config = dict(
    norm='layernorm',
    tie_embeddings=True,
    optimizer='muon',
)
Each number is 500 + 25 x the weight over the matrix's rms, rounded and kept within 0 to 999. Layers, rows and columns count from 0. Numbers have three digits each.

# layer 8 MLP down (transposed), 640x320, rms 0.137, rows 300-371, columns 192-255
483496483445466501475538512496526524509522477523514513475517541521541502515482474527502464540518501509495479499496491475462478507512514482483513500450494516520504511500523500492500537448494494
482527479461472487547493498516491480516514489478487523496525510442485519522476484499463503499510474486467507473543502492502508513504464464516506489488464494499465476493528502471496497516532517
482471532502537483498481530493528504528499507497522490499483506504553500529494507469489497476480492516434548506495510513493494528487529507545479540508518482486524481518471475494468455522486492
513466484519494496482509487484504524460483537518494492519485485459513503504486507498487494523501498468518540538510515523538526481496489496489515509471499486548493510519448492572514490499480496
510460524524474505527449533511547494485474474461522501517491508526531533487521527469480513465518506473484499489482468494501516506483511553492459526447486502482501477463477525451481528530506520
509501496471446513499503510480503488478509540519490516490552474509522502460473504540516506485514499462499518505497497517514481552538494478533525479507501497519455479495485477537479520552448492
519435475520477516511495484521465550529445488492499451554462471510497466490494505521461533515498507498536484479508475526512487490520489520510541473505496500467525469529526514477511519487545472
532485508505523516496485523503493491507459505459521466473493484461498493433499473504468490493461509484573418481471509496513489474510473508462544502519508467545509517547511510546502526507485501
491435498499493474506551463522490510509493521468442560500565518488548484503502529495504490496528527511485463480570561478512490444505501514497502536486493521532513503526525481481542487512492498
513527533432547505491502484556476544551537503437518544509537506515495494487505484511483523483491512480493517459501501494492463518524533488499506488507503498501475509478509486552510481508496512
473519452497509507493508483518487502503518478485498505481525478488528506482520546507475480549478529512524508484453510515516508465506480544502544484504522541522465540472486487465449501493474486
518524524504522465506509453512501433503499510514455511531479477516516468491514462495524497485526480548531548486501460494558504507511500509498463527507492493483497511531502525489531469513477474
533515523508560494486469491505548528501501513465498481530505496479494511479491489496475475505567519497462543503542510493464501505508436498504497492511458486459495548468532483499449522492510538
509488455535548538481486484478481509505528499477451480514498501465522455494534534495469486535494529550550522507461483518546537511549469484473483497485548478532484498510523482520474492469488474
535472492486470493491502486512456470515503475530503497460506537537498498511517486540514497498530504499545510503505482518510531502504463469493501512521515505463463506495483445507545477523492505
473482517494436534521450505541489496506480502531528490509516460503533499531525482496509516472501467490490487527524485500521495517508474494457507481523492504483477444539520456473457505476531507
537492424507467471518487530530535513498523496463474488481448514485499477536530537512505519488502519500519482518477473543498508504472467498466509470490534508505520515485462472526494479469473508
507559510474497479502481504493498490550557562510516507540498517483508510504515467463493471532482485510525480454484529484470494547465497516544510532506450494481476446454501519469482498510490448
533531475487538548512551509493480489474502527482484496461466504541511477503456494463469503522505477500543525512544514499522533487493525528466516478515523519517475472438484509484484465535522496
482503469537520504491504522503503490493525496481472530526450445506497528507491504486487492506504514518514479492528512539467472511529470480521472463492499509479494499494522562493468542482465473
510534535479489493496518496508457470538557495515526479515528503490518472496474477488494514546484483485494515486470516504493542487491527495479513519486503462517489524560513508531483467507482443
421519472480504493517484504483517518529490503442492514511462491493531521501526518493463544490473519513452567520494498498507461536469462502506513533526497488535491498497485515491490502557521503
497503490507516521487481482527494517524464554485532452524512468474507523492526460458481480508508485537482499524478530509477511484474531460511490469476474475466451537579546497551483490501499506
545494489519499477465479491511459450545516533501497515486471498544514532461462471507505524536515478488462501502495499530477512485511488478443481533478512513521517481474512509494490530526539469
500485483512533487516489481522489510506454488501507493464477490528481527481509468486511526538485506498512465515492495514513480449464492491517508563530509503514478474502502515536525503525485493
466476494500499470470496492502521477491514535497550474525533477518484450503488524518449475520454542516540442504492519551500501488482533526528480508525518486489487494516522474511483486506511462
488524473512506473483479484517489482510515488499490503549500535518459504480501527498521472515461510517465532510514488485500538488478481523484472461498508554478504497475522517479488473505518498
484522495510519521502496500507497486476475490451513507519480520522510494476533524516514460496524491514477516491518506535507507461457532472534483470515461448458493542476490483486534506492490525
540457460509503473436506499487503491483465493465572527529521524489501507474515515520509488466523514488487501496535501531480504471498506529494475474524491495473500462539448499513488452495535448
528491468448470508488523500545504482499492523508487480479515501532487455538530548490485490506517530456523487509507453506494491487508505513510470502517489498489494495532518525448503490513509484
475488468462537507501511488509504513506502519553468492508484485565471481482517477490451533501483492499477494509504461480511503483501527510516494456467516490532482506463500447485528517513502495
527501503548512445548477526488520472460488504514491514468505554511455505444484485484513528467557454479479501516508525512485475506508510509516505488491500505522531519458483501516503488437518513
518470490482527455530478494517485509543493500496528504545514502486481485537525487449499496484521492511509474523489515502523497513511478468495481504470496487511503547480503521471510523494505451
505505472461531506493514488484513548502491528473490505515526497514520466507502534524495520495470452500505489518522492474515487511515472515484553502511505477488510502579467516515532547508516511
456489517512489503465508499449480503454487491477507546530485494451529521494540537467483469461513492478520439503498503496519489514511491527467523517470499521476531522520482493500490502553539512
471507495484526515498495553510463516497530492490493488480429530464543515531541502506477519546490478507497494466514525552505492438456494513513471500460476556462500486531485541471520460466488467
530499526488448484523480484483548473487479495531535533519477535501479504490459473500507464478508486475529520530506501472481484461460455482489528486495473506554575511520500473461533526547499505
512491497504544505494513569476478476477466486470485452492484502484490433511513502559503493493508472451475527479520459490497494489535481496470491500534512502504531524520498494547498526481531500
511509524499515481487487517482495488504476489486542503456519498504489516485490527458495521488497492515474482508508487490494530498509500472541515515552462495513476494504450508529473526504513489
537535503538500477509533513481464490576464506468551512483528520476478487519480514499520526561517540510489463522480500499526438486510498482515520523533481488488493533444561508548461497503541498
495491536511481500502485497501499479513511479498492509501471454436478490518509500514522519494563515509463482498493501546500447508510521436514478508503463487456499448514500502497474488481522484
491461508469471464495552512511498497484506556506523480509508529539498440521507532529538520481528528507497455481519493510495486472523533488529495487494510545547519464484498521506500500520491530
493443488488497477466515520500473508438501493445435512489457490439518488467523512523483518483503493506501506500497519516494510520486496458455499495528539520514519512476502506552459509501461522
480507536536499516508544495521517532479515463477486497488501504501469490518470514480515500561460479495457568503521473495512471513446472544480519518501477474497527516472482510526488461453500532
473520479492486518502512551498531493482516507518514488511508479505475448484519494492516491526467515515461554500489505538498509501530493522494436489479461509493491521520494532530478504499504497
499489508504544504505488499495504487486472464515498468482511492510536523497447503495509520512523499511511515474505531548522506497493474499501495494512513525473530519531488541529520509507476498
507495536507499497482471539541471511490529475476509526467497519495498512495514480546503501481536461523494548501517486494488494492512490487455522513461467512491500561467512482504484518456502512
515498467502523519460490470545461466539505475500530505501474492514450487481509483585459536498484497468473502507487506503508516486492504515468456457487534509475503504539453504525504529500500492
503474461487499499515427468527483522479481500475509528510457472511509484511539517511503454518513517497492492475539514512523498470495461531510506513469451480458485471556529538469501515529479516
479502497515500505508507535524496477496474512521460499511489521490466531503501494550511516515499481470523527479471487482481505490510468513522469490538483508490493508511485516517477514488524517
504552497520466501526476495500540501492499507505520530533497502526498499485487511535499510514476465491488539525482519486544529502489490502511495520512533531494489486523502468537500497539517514
480460478504518477454468491466524487490490462494484486527438504519493499492516532497522496485502534561489489521468496536521536506545471544507521465494546504483531519499472529522529515515523510
482498481501511553480486470514453543561484504467539513468479480507492517515473527498470486502506528453456526498518531519500464494506465514506500459496456480533507467473471482504515542462494489
503490529547471541470446483501503527527514486528519519515523458500483524525511500445508506493510493520460513438479495505537490518440536524492459518482478518491495506507488481528505470504471491
495494483485527509508492523453504457470554490544452483557481484483515545475524515485470512488538489541540513478508479524486493496487513463485492512488512523444512503503487497516503487503458518
518483519475512552513528483500514532487494488510525471472535528491545527500533509503468493511500444483512490547490538524459478431495482505518523501523484510483471497483535491480492520520504515
454522508498446517431500475488521480479493470567504502496468527550557530537535520527511473536553468530526562498517499512503519548478489518506482471485485414492513538497509466462513494519507499
465464501517494491475537492496494482512488492483508499477510502520513509482516475462495440533490506532537508477505506523515492468527551524523490507487542508516541473491505549473514458511512513
496465473462484505516501510527497469509519480517483496534498483475533516503499479524516523478460495527508492473518516504533562513490472508501528511527499463442500507560516559531531497516502478
478498463505496513460505519534486486500526504491500502493515517507512498477472445463486483539522535512517472506544494477537474531509540497506504502485499524479536461481503510481491527501503507
501479537497532487476511532494505460477473517454491482493469480459498516524509527504512485552483509527498477497496470523500529501505488491558484475488539515459485482563485481531511439514440502
485514506488532532486449524513475465537510480473508441489521474455523496529519487499532524488503515505498514486515494467480485552497498519514490518460510490486500511496516483507464515518485484
553533532519462499507480526492515484485492532489533499494513478528479485544522494485464545508524543524486530490453438504512530507551486428511503495530465487485494496501492524488509490526529509
503555472534504488528466514514493521477552511521503501559508517523496486536492490491440497504465446504484503493537472537546513542498526497505540489487476500517494452475529500516532512489492518
489487430503501526497518508451534511501520519485503490518533504458481514503509547477444520514506537503508548508511489516472508485448548500484461462503507541504509493457515489446492516494517532
478482495480489510507477500553526527523471501522519491512466495503540498533508471493502484563479529509460504494512528500448487514485498504529504499477516450567517476506501476484498487487474520
454472499489529500489486506519520492523492499483521503459493458525502486493509466526445500492465502518495500540531462503476455535486480472499494479520453481517563514486477468485509508568491504
495509524475524472523486516516529491526471515470497491533562502501460454502523497500518496508503495473507499506501518470486516518529485529514528465485491492485548441542468476516461468491509526
520465515457527498469483516525438521484506483521523488486473467528494519488535503503478495491496507540481526465494508504499499498497491505547491499509507508506513486492487480490486496479493511
524518513506474514498494484500472507541490485517473500516532529450469501500471520501477505504450478472498459492441505515496507494520487468496498559495533492462459481511513489524505569532496476
529536503504494549490505464445404498473508530473549500483489484451529510544521521516501530499478513488448523532501517493500519577472506471501460471476500543519503468503545519478491529497502517
530485480534535523482502496535469492461489484514494534472498493513514501503491487523503452515502517507509483516475521492505515482471516514480501509484534466503507490478483486499513495464510492
# layer 8 MLP gate, 640x320, rms 0.131, rows 301-371, columns 192-255
501440520488488578464461491474497535531492520518509443466486488526506491488481507486510527500503465490487548510509494495510514518476461511520525521521527514516499492495491467479520481532478555
400448477535488459466448501497504497539535485486479503492477499517471491477504511498500490535478509510499472522512468445502472506518497517465446515510527531501542491461537461513507541492506536
454504477466486491504548492524500471526498444509537526504511482476470494494538471482505516510512486551517507437479519502459470479499476528530498498530505555493522506507521500495478474510510469
491466509524506489500529515520500521518477502457476468528471534500495493516518529462508491485538486509518473495485537479514486547529497486482499521519495486486493450545517496535524503446511497
496524505502496479501513499509534473493515515496488474472483529490527487488526496582489485516502490523502493500514515478524522496457513524479504519479468495486456525520528496477506520481511528
534512463519494479485492474489441490554446483476481478517477502456496439520498490537486506470525482568474490483517544504524501459515481465489526501514515540441457520515466529480517541469551491
510488529536510464492519512476498518502481480524527495484498523524479500439457486494505549496516448533499526511476483542525519457509494507537518508501464467427516479482498504522471496508487488
548512531513524510503508490511515506533458449450490555525537509482484523506502469447463442524439501481482483508462501546455495477537492564491477511468514541500489527509489502531471543547502485
484519498491476534515518499544552485558472488482490521455473499517538543493502482471478485511514554520479459455475519483503456511537490463539478490514531465493498527465492504544490511525481508
447486505469486490527443515502548528498504487532525489486523513479467509533544506511514492499535509454531464524529460526493487449482459506566487516533486492517513498549482514505536483545552517
488545509469504511490532494499548507526525504502465487460516465514506512489527440517508470482518516472475470478477494458529503511496508497519520482459499529526483497497500539513529489540527533
508462536491471522496462512499522542464492499539512475469486469497495492443517534549520453494537534498474520470517504554485495516505466460492499545493488510488475502505482507533500521517509463
535486494477519494481480525548509527495479574489501490498490505474462484488514481496518495467450488491536505525498468504515483520462475478508501492505462519526506510508518521483456492475516489
490493448481465461464488504531471483496499496478485484502469539479485532564441474528482546476531460522485512531454535459491508475521456497504520481483489509503489495500487482485520517558535477
493498514513498538482498538484521440453482428526509527489504491488457429459500457476523481530478502486567543529518530507517517514474506491495468509506487504524548421532502527539488544506546470
455464522555498502512486469493499503506488503511483500486437481499512501537490500481477480501533534465533500495493474508514497462488501483478449516517525518433517524506493460479499525457502488
446497510497498530454558480499533438473475525489505468528492476520531521453495568472544488491509494515517532525507475510473497491476500538504455521523471508488520494530493494530526458506541507
482506514503556514488493480506484442532505456480474503494503521496503485465482460518481469502491559496487464506511493473525553503499503501509475500500501474473459506495515505459493513551497496
471508529483540482497490483484514495529549489434509501525519487455496491467517528507502516518541496519520485480503510525472495527507460468505444538531510491539517526489510517547472477488511498
485471503535439525475469513475488495500475452440505501487554508456522491519502498493517505505510508538504536510522539462500549486500501475507549532470535535460540477472508510484514510525523490
499441517509568509465496471506522488496508504469489444477485468509440522555435485531528512478509484538494497495526497519489513532518517492502507504462500501520481508539492546489488505480491532
484506535487517532538502517528561488472520458497538496444520493424514522461506496510525505514550517501509490496476575465509517505529505501490473523510487516493526531504481478464503498465474553
535495513449515520492504497510500486484519553519485480472517483543529499522524511523469495518468517537503604441447487513513512456492491501473484473506435517501502459519539499538469447494500503
506495507534495501468506490487499557481494495460508499470489485514509529523502528495478534498458503509533468518507509475531477499460502470533482491493492496521472483499483508502509492509487499
474497538524493539471520521510470494489479487497481499487497486504505466510515503501515500438511486485522489524523519502509509511509497522523510501474496486523506457529489488500485473507493507
475474500471496484525480485517502527553503512467488499464469475462573517490471466493523481512474500525538476495490507496487482453532478507516466498506511505480527523500508510520526490513498481
488500492547495466461524489451493479518531449477479455506471494486483495461547513485525456527517497540474519506499488480480489496539456555481528510510492518486519527496496509492519504523494514
555452502497511502444474499516521504535523504487511517507521521477544498482486507508502455442497494507488537496488520497524509495472481495486492487536488491489505459473563502512474502490526497
472485534516491501495511502491513509522472494486527479490452528450518493516519519491497472481519461490446547506495445493482491454516510505519472531510531494529527502544486492482502484474524524
497547514513500495519482504529478479525510486525531499498478531466542471507515493487494497486455491477521495515496513492482515487487502497507510531512520513487492518480490460511494514472493516
489480523505508513471498499505520532529508467474528466484498501443507482453527514487498520504471491516483543531487493494498538506489472511492518453491499480521499505483509490506457547537513519
488542526506506541501514494507482466476490520501488483517495506467513505481526485498478511497478514490509526526563514505509524470470526513485528468481474523513520463505474529470494498493548525
526475510496484523489509555503518545492454475527493485510499454495540470546507523483509520475553518527504517502519499506538484519502529482487536518524496503508499493528471511483498508475483467
460463482521468547449455508494509495500539519503481519519498519488534478518556460513509463480490492510519479483460483459541491507490451541495473551551552537541503534502530491521525466541533499
437520489453513476497513470468484444516522514505502494493479541487472491503475510511479494458521520506491537542509497553489467468451485524507475515454511507517506517553501489539515465500502497
500467530543492523490483503486529518447496452542477534502480516526501494508540519524513463491524462487524482562501490492448499479525490507510500532530460514512509506433507525493483519528532509
505459486528508463491494469503519497542481486502496479469502484473479530498508499471492541490520515510518505543470485508494489533437503495483525524509492497507470505499497511446494495552496502
486528512450479473511539516483492495517489513494495483519520524474490477517468493503511526499504501526456509510513515440508511506487467481456517513497491503486480478523527491492536486487541493
544524514529494467482563507513488490501464489463547505491515580497520510486473549466514464500539497522499483524514522511455458482517559455537496511462463510524497503457551492536513533515516522
504484534515504485514486494501542484498485571533520473529468515466486525477486537518525533478504484494472488495501465514525470499525508503478442484451511517490487453505535528512502460527483509
502503501524517516485515515479477490486439504507441491489476513519473531516510514486519519487547470476558519531515504480509477484516538473470522524519491519483556485491483515508507529543509508
556547509445560511509462521527494493505538486472510474523516494528497491526505476526490531492505453503513499498500492499514481490513493442507529500511501494477534532521497491449496491510466511
502488537524466533453510506505481535531512477503483504491544532492474453475506494511518481526474547507491561479471483533526500514519504529540534523490503502520523520506479485485511479489544453
493499516491500504473455541504544500484495543498493487509490489486505528504488493492517514508515532508494511499482513482483494529492493515522505480544507545479482523494516480492510460480508477
471514515476473453507473500541459482511517527506530490527508548527488506491544494519516534503481472497497555513496501538508479500526495476489504514502474470477517533478540492450488472490528506
504502538534473486500551472494511505496492497500469519502503501502506525504482515471510520477519475516491522486497473517480449469453470514516518525532485474547447474522480479503497473587457487
501487513548508522490506508460520519484507503503514477487529445555472470525502510508473477480478526457498486501511486476487499484522502461522515479486514483525552521508548481508488484481440489
448470486570469539472505524502493473478464487509494462543525484498474547490488509494487487493495510523467499569557430483488521515468473479542424500476482503465567512512478447478481460511519488
508476494464467517498502519548518462470494465515445519520528505452521505516536520477498526491506493480549545501502478485478496465479482504479507482489484461514505498512505484492491455508515511
478465538523494520519523488509497500504517501484531513486489581474465447494509488490504508464519522524527439482495482508465493548485460495494474505482512514476529520529559523555555513519527464
489517491486486487465517503478528495515519494490536468520443524466484524467475471468477473502528521537508481513520494475490538503511487517504505509537493523533489462518501497479493474500517488
519496493514514513467506501480529489541509525478514493507472435508544486522498506512550534477490524521545487546443441480531491501487534519538449508517504513477497506495543503491523503509475532
490558495486461494491542499461554516481480501562451500518481478528514460492507497531507499528532511525504507503491495476486503503478462496501532502526478519498572515495502485553476516507513517
512513471472502557503493495486504518493496505498503508529464512498460512518508440490534527529478474493489527517530549500509523470499435454482505508468443480459514515497528536508546527497473523
523522487501505505472517527504472465507468495435518506488488476515486492522462461475517466499514545488492509513483526520514482484462487476472502499518487522497484505540537442520452506526486513
498492512518463517527470501493527497536517465468480495512506491510451478452560489498445486481516525443448490518448474531514488499514511467511488497532496527523486531507533511505505509504522517
505539515490486450464473469491510505542463495516479493469486486483493505493483515471496511514495503521465508482516484464478525494516530485489546487526506507522501539485511478538501529483504486
457510541473511491492515490529494522542508525519507478480518489539484489497520504486487511490533483475485529532558523506535495488520483531532547541510519505529519505506546469515533485502562524
467532486491451527529529500480518528573470534495541462547531487495501460493513458467511496520474531459479509531538493501546477537531500468495444471482544492498499473487484452463517504515498542
486478504508526540489500482566469542512482517454487535500552518551480493471484502471525532533508509535505497517514501492464495517550528522485502548513455499501495467463487440553512515514482485
492489534460497514518534481529496524464484525457526500462514503512517479539477496518552536524484493493532458523524530478481523544493504495470529525530471474525489487517492505510542461522491501
469497480501500535518499541486468485509468480490460514546504549492523525480517537484538437486534469485451483511501511520465463504498522493524461493529526474515557485516494434508526478511565503
484492471516510463512510507555503517484518540566493509525492476465538522490504464498472422496474545496499498492517476509494504497467447473501499543456458475520542509500524496485468478539504501
509502476467494515468461488501451498540503521461508506464512499515520497493503509502541518486486513508503494463485494522536470439500514486492512516514512458516503515517465470518554518536492525
526479514505469499499546492486496453541480486509529469477505535506450497517521572466516501508485511477529505482514510500463523507435510450532468503510467529480464466490517501461516510496499520
479502482472549494502533468499494509540495481521523497483495519451511508494513501491480511494533517517502515513546499494429499488502470488453416533526488466472524499486494500510514515502477518
504521497506534504467528518514530495489512514481525482513483467499510477509521484522488505508489498528482512479464470535534528524497512510490503498494537516493498525499537511460464500514465464
448499472540479484483490436511493465531445464462447499492548497523486493516516566465474542469485570501537530505485487504494518547489520527484431513484508498465497534514502476470502454497518458
514495533511494504488457529536497520525494545480440528501518518501447483498540497521504495517503475524475467518512541470522467508536473484551484475499519495515491466501516496486543482477533506
477508519484516404531512546516485442524475517557551482475483515480503464487439467502525495504506471522522571512504486527492457462527458510499472492469530458474500527527482514510505489548456535
496445551488530533513499494474536524501486497466514485537506476517481523456498501487451520529463507469489517585513478496543478527475479505489524534507489524487516489563511524490472512513479482
# layer 8 MLP up, 640x320, rms 0.143, rows 301-371, columns 192-255
503484480506464438512465505510526491533475509465489497489470541521481476510530446535507522526520522501498494498506504461530484451517499508505481445504525505472510487474527492553493542522499472
505524491538480495509494456488508526521476546507466535487492503505519512500484503534494521510544534481528533499553460448491518470471459493546510474512504499490480507473529485484495467510514504
482475509520496576512515517463479464469532520488472507471548511482505513473517473501552491511489540525538499488510518541484470487539523507550488465472459496510497451496491487498489518492466468
494463511546505538506496490520510523508449506466471559506529523515518530491522518485480469528560514468549509452520491513468543460515473561457479570499516490464467518532455525495456500472502504
532504469496511510500510518511515513502499518470500525510517510501504546455479525504503511478467537514516497503505479561511486536525466500523487491481527470503480491480463501539476519477440491
485522459536536496539468493500506519503454523522521488527437462516490497482510523503481452515481485508512455489495476537537465515491535505522484490492493491478537478489467532475475517453501495
533493514553505501484440486523492509496541496526494481493501511533507502528437525488445464499501490478527530497490453493537503465469473529511481507478502449480511497490500497489468502484508506
530518524534503475530528495538502512474537488463516508470561503491505516475465524461505519462488432488503463486480519538516498497524519503487485514502500494481464509466497485522451467537499499
460529474505550486518528536541469503543460492468515523519504482514487488554481481516509490476506487444476486518501498523476467516498523482497509525465502509509500495517529470549510488497515496
479521486495513478496517495501509514515492472496508504499534525510509459483444500455515496531497476491509535491509500493504527437491520487500511471503497512455534548509487482512500468531543517
511528512509482504528486456498519530468553493487506482446524460523501476537511425499517477518498513480496513482537507464543503537494526485516515517517518513534460440483454531507523536510495519
514518502500540475550518479478481518431513528498481441497474487546511516513514523511504480508563534499513509530533461500501498498513503477535439504476485473475498468483513536484478500517519508
474502454505532539523518479511513495529513480448478554510534534497506524467506532499494496496474478484541498524505480516523489490536449529440532440491519483504470495513516563445522475502496501
537446498448502476498519504477449527530516501483487492475513482512536549539502533499484515448483448522474511518502489528526510529526473479526507506477476495489485491554522498491554482500472496
477492534494525527498517483509547511486494473534503493514525546505485545505535509443540499520511491543537540497496544520506479554474500496503503515497498463492504488509444476510470523468521516
477535572506509495498490517530516469555502512514501499493499528496571499471470472493501521492487469512508489460456493485524536529484531514422496456503475537464453513508466509484505528497498490
455526478525478512525489501482508506512471513501499512445496515521498465497502544483500456486436483498526522533524482476555483471508453465524508504472476515470480502521467489483512508488506516
524468530487477489555545488490518544455490512532483452481532496484491518491491496493448494549463544460488496484512504529520509491480509466487476512517554518579525497489440503496500494491499466
517495510487495495502524482473516524528512502473538517452497485532524512493527521493520490519474481455494469485498485510510498493463502511487512481478500462503499485542514469493512501499495527
531479477470504520540462479519515502545535476516508479478508455485481483487497526463487496516537552503536530514528538496473490530498472485483516516492514528525515488457491488560523514511454513
481489488540516536486472510519535492509527523479511457512469486473508526515530458511486469493484496473494485515512474546473518523488527501480473493533538539487514505474517483529500516501483476
526496534519490530472482525522528506508453546530485557501488520462432495489533500512499510520476529530521497499501532480541507497545505509528484521492486487509511514486503531486489501534543556
501560548553539503532497440493527463548460540514511500515471499517529483474514481527509468516484478487489498486512500553488487461501497490492466531517479501524502494476504486472516482484523539
483438456518537475518465533493500552461476517556506508451503486474525505480448482472460529496503468466522479498499492487498487532499501502516470503536492502515440482507473487528542535475508515
456514489499485483474499501533504466528497518472484511509517501455480518478479475501532498527493496520530510475514509498487498479501497518482506509459507522502462511489515536496505472523538529
498534503503534500498490522501515463513443507516482447505523474488469506554524475502491524463527503510518461534510507472521516479487533451519488514513491494494481492507510497509515505469521496
486501481502499520513475501515517518533516521485509518487496476499487498492521522509514508501491519480527488498542509500495486520492525516471504519480477516500473548503466471477522519500465471
533469523521446505492516510495486485503477503527582493504527495508493494512543459519501493470483504490461511476518531502492524516458449547489513489503458467488480498507526449460532540512491490
466494509513532508508546511508508497543461487506492502520476522511507498520470495494512497447514454461494498522487484509507490509480522487539536529516481507506555541500499476484522529539521502
494488535504475508505483533516484535492467470496533522481507480520529494486499517515510489471500486483490526502539517555508477514490487520481522497486517508489475473471467438508478453520508497
498531481491502479533485498469497443504509515518484543465527494527483502504525485506525514513528495511513476500519513517450471525495540520523513499483508451506538533491507514506462480486534468
464517485498528572492496532502525498511487463498449480500521516508460548506435519514486476479489489449542456474471529480496487500533515496525469494514519520514466502502503514489458467512475493
512460524451517525492482476486550470478490486493513528499477463503515497496472488524469489518525484492457500464507496469506513467502508491485499496499509481508482485513470538478535500504513508
512559502468518495474516500492508501491514544482479515533486512489444507495459485514514528542517522521523500477521516545515486510488492511485520532496512499469514503498518495489483508504474509
441502494481521504484542521499495509458481451537513516534469513507491513507491467489560539489482486522524516494512530460516445483513506449512486512494504483513525542520520477545530476493499515
505524492524518487512528490464497498481503525518545480517455503533528484479443500474514468517496488510490475463512494488464499511536495509500514503525515466456470550533498554535505494548415501
521481497470505563516519529545480504514487503476498514473513478540486491503460493518498503497503513490539503486492505536515511522542529466476528443493510507483538491521551492518520497461450562
514468484509530549519461523529491508499471532531490522548510494523493448482491458499500462533508492506497510483481487522479488500485543510498493516475515535509525487454494493494471475525473518
500534506457506527508522522458483492508513473479538474478499493468434505494509490486474511508491506464526474521488485536539456477492482491569470479497497566500465521460509494508507509522481510
472511521462494494511472515479447466459502516491484521506521515446515472479510475523482497536474550502510555475499482498509510483505492489552506535519514465488475503495514520510491491528506537
500532486532531544493540545506505523452498507463498509487533488475476525504526526487514477484443506481550513456464476511479483486544507451482483503528471495536470545527500521502526500482485479
468456466494483491483508510554488479444527504479520497479483478508513457494458503557483504477520533540498511499515530501510461499542509499518519541550554527508548475496492504487496505484501541
494476501512472488462486494502497529522506488485478507483559523479528491465431491544519462484466508490493503475462512531522533512519539478542572528505490564527525471497490491513516492518497463
478547545478516490485497541522485488494471517468562488505482453514487499484529495515490479479538528488465509500537454515507510535455514514494511488494501552472517543509474476502518458470466515
491477514507521511549468458522497484481525491518492499523468516494480493492477466512471556466498492492469495498540557514472460554523519505508494483489517496467472522445510486478524520484479479
501505467475534499483469472483500497528477482476501503491485530500515485481534509543545523504498520519487521508522503505489524510472491518518485514505506484491553600498519537537487481454483497
497480475464557473518522492512477488535500480508514515504516508518518533486503467472505466508525528495460500504500510495533540470479495532477492459495494530499497521507575530489465519469489491
493468512507489532493526476514484490431511501543522560503506522510465500508453493499519555488532530483483517482468537481482516486462487512498517509509501530459554513518554504526542489491504520
509529491481502495472434501543501512541500455484468514510521484521538501506495493516490539501506485460498504504521505515517487472487486542491516501444487456518503519504487452513520529492508521
512523482508472514521478496501485525527488520509472490513486506519505515474560509501522504482488492513517556486487488477524548501519466485480508509502524439499479470484480534516497518479476520
513454456495489483527496498493531499478502484527468485506462493462492502522499487510521470513520518477480548521511500502491440478542470494479522497541530511489471511508540497502493481490507575
489470486504474525502496508485503478513481534502517516533457558477509453447494523519485505436532480491523476494524542529481501549481485493492502526477473506508486551510484501486519481555508488
519520541500520566460504506528509493474510486494477477487445494503458504521476466520476526486518541498521534536542473471515519500534514508518515461496411530476521516463523477500511521491485502
480532478491473505506457489477481555515470475491528447498478536516540466474499499467475503503515448456535493523478508518457474496502480495470494481457534484509522494481516509542487514533473520
515483474551531492515480497489477444495512553505456526490504506501479497486511481485513531507467535513515509507458530466497490488461510458489481510477519466527520492490517508538501445490519504
487517499506487487430566503509522524552474488514523524449484531530523477540508515537503439518538515511549501485494466491442520553461506530505500499468496428484491459525480447482488477507497432
545507487527504484524486491528485516514476514505482518483518502517535441500479497466491511530508496464480480523569478496448499491494482513470482499552499481523505519478536501514504502522498503
535498503518493490532492488505504527510542487514506505476469464513466500503516481519464563486490494478499512494501529480528528496486505495488491472514518542485520476485497454441546481488529459
480517501515513507427510522487511463495560517480501501473500511471480466492452483487542492506535496501498488446521511488571496546471471486517509514415511470459530499500483528482502491516497478
506492513521481458497488536488493499531489492489559505549448483510508479497493496529493540527533517487460507541487511488515491497503458511554457519520454522503458533545530529497509489499487507
524512501556500457531547485481501488453423528510512482510495548511488500486442518493500501491506473481517530460497510479512484521501488517529500498501524515524529554490474489508539503477467479
500507461491496536570485550496507517517536478505544507499548507521535495479504511525513496513456464558502441498470521500461508487503470483481500502453507518507507515513486490499496526471456451
514491473502518515451508483530490502452498466496540508496500513451545490475495520502509518534477521491479478497496501543517511523518543508543526511498490501480553537499500534514453518532523514
450565520492491533516510535507507527514542506553527480540506539483471478476486503499500518462518524469499505502485550527519484508521509472526472487501453485513546502491511483477522500489531489
554471505481488489510488544500536484578511489473444488524433465498465496493496500493492512514521538532485529480506569534524556463526489566516539456517475503465494474515493461431480470493478521
474499474492531514494501526494493517449451490497544488490494473455455493490502501498510455482509502505499538509495458508456476466493450495491568487504464480474522545491481492554491502489522528
509536511498482469501495510561490508497495502509490529479545509459451466496473478486523489525508499510556491478534493511507521522516501485460528504484485515492549505501468513487483493487506509
522490481500510473480511458493514515473484534473499498510460506538506478472473543509488542496526473462464506503507480543504516494499515525506517522447494502526482517505530469520484486475529537
504516510488489506514476469512488474493478475451491484504495517526478509524507504488493495523502511503514471494510498515567485440477532476524468520506498480517448548485515510467540529482464529
450498522471458522507452509503527479512454515555462495503495522557475524507513518449481544482465515500517489523483446485544482514491474500460512516504554494503485512480477528530524516547520512
509525507459500506511543492466484510497526513485519502501494525494453470540482532532499460454505489492475522452492511551530514506452460521497517511501483496469511522507504475471484500495522514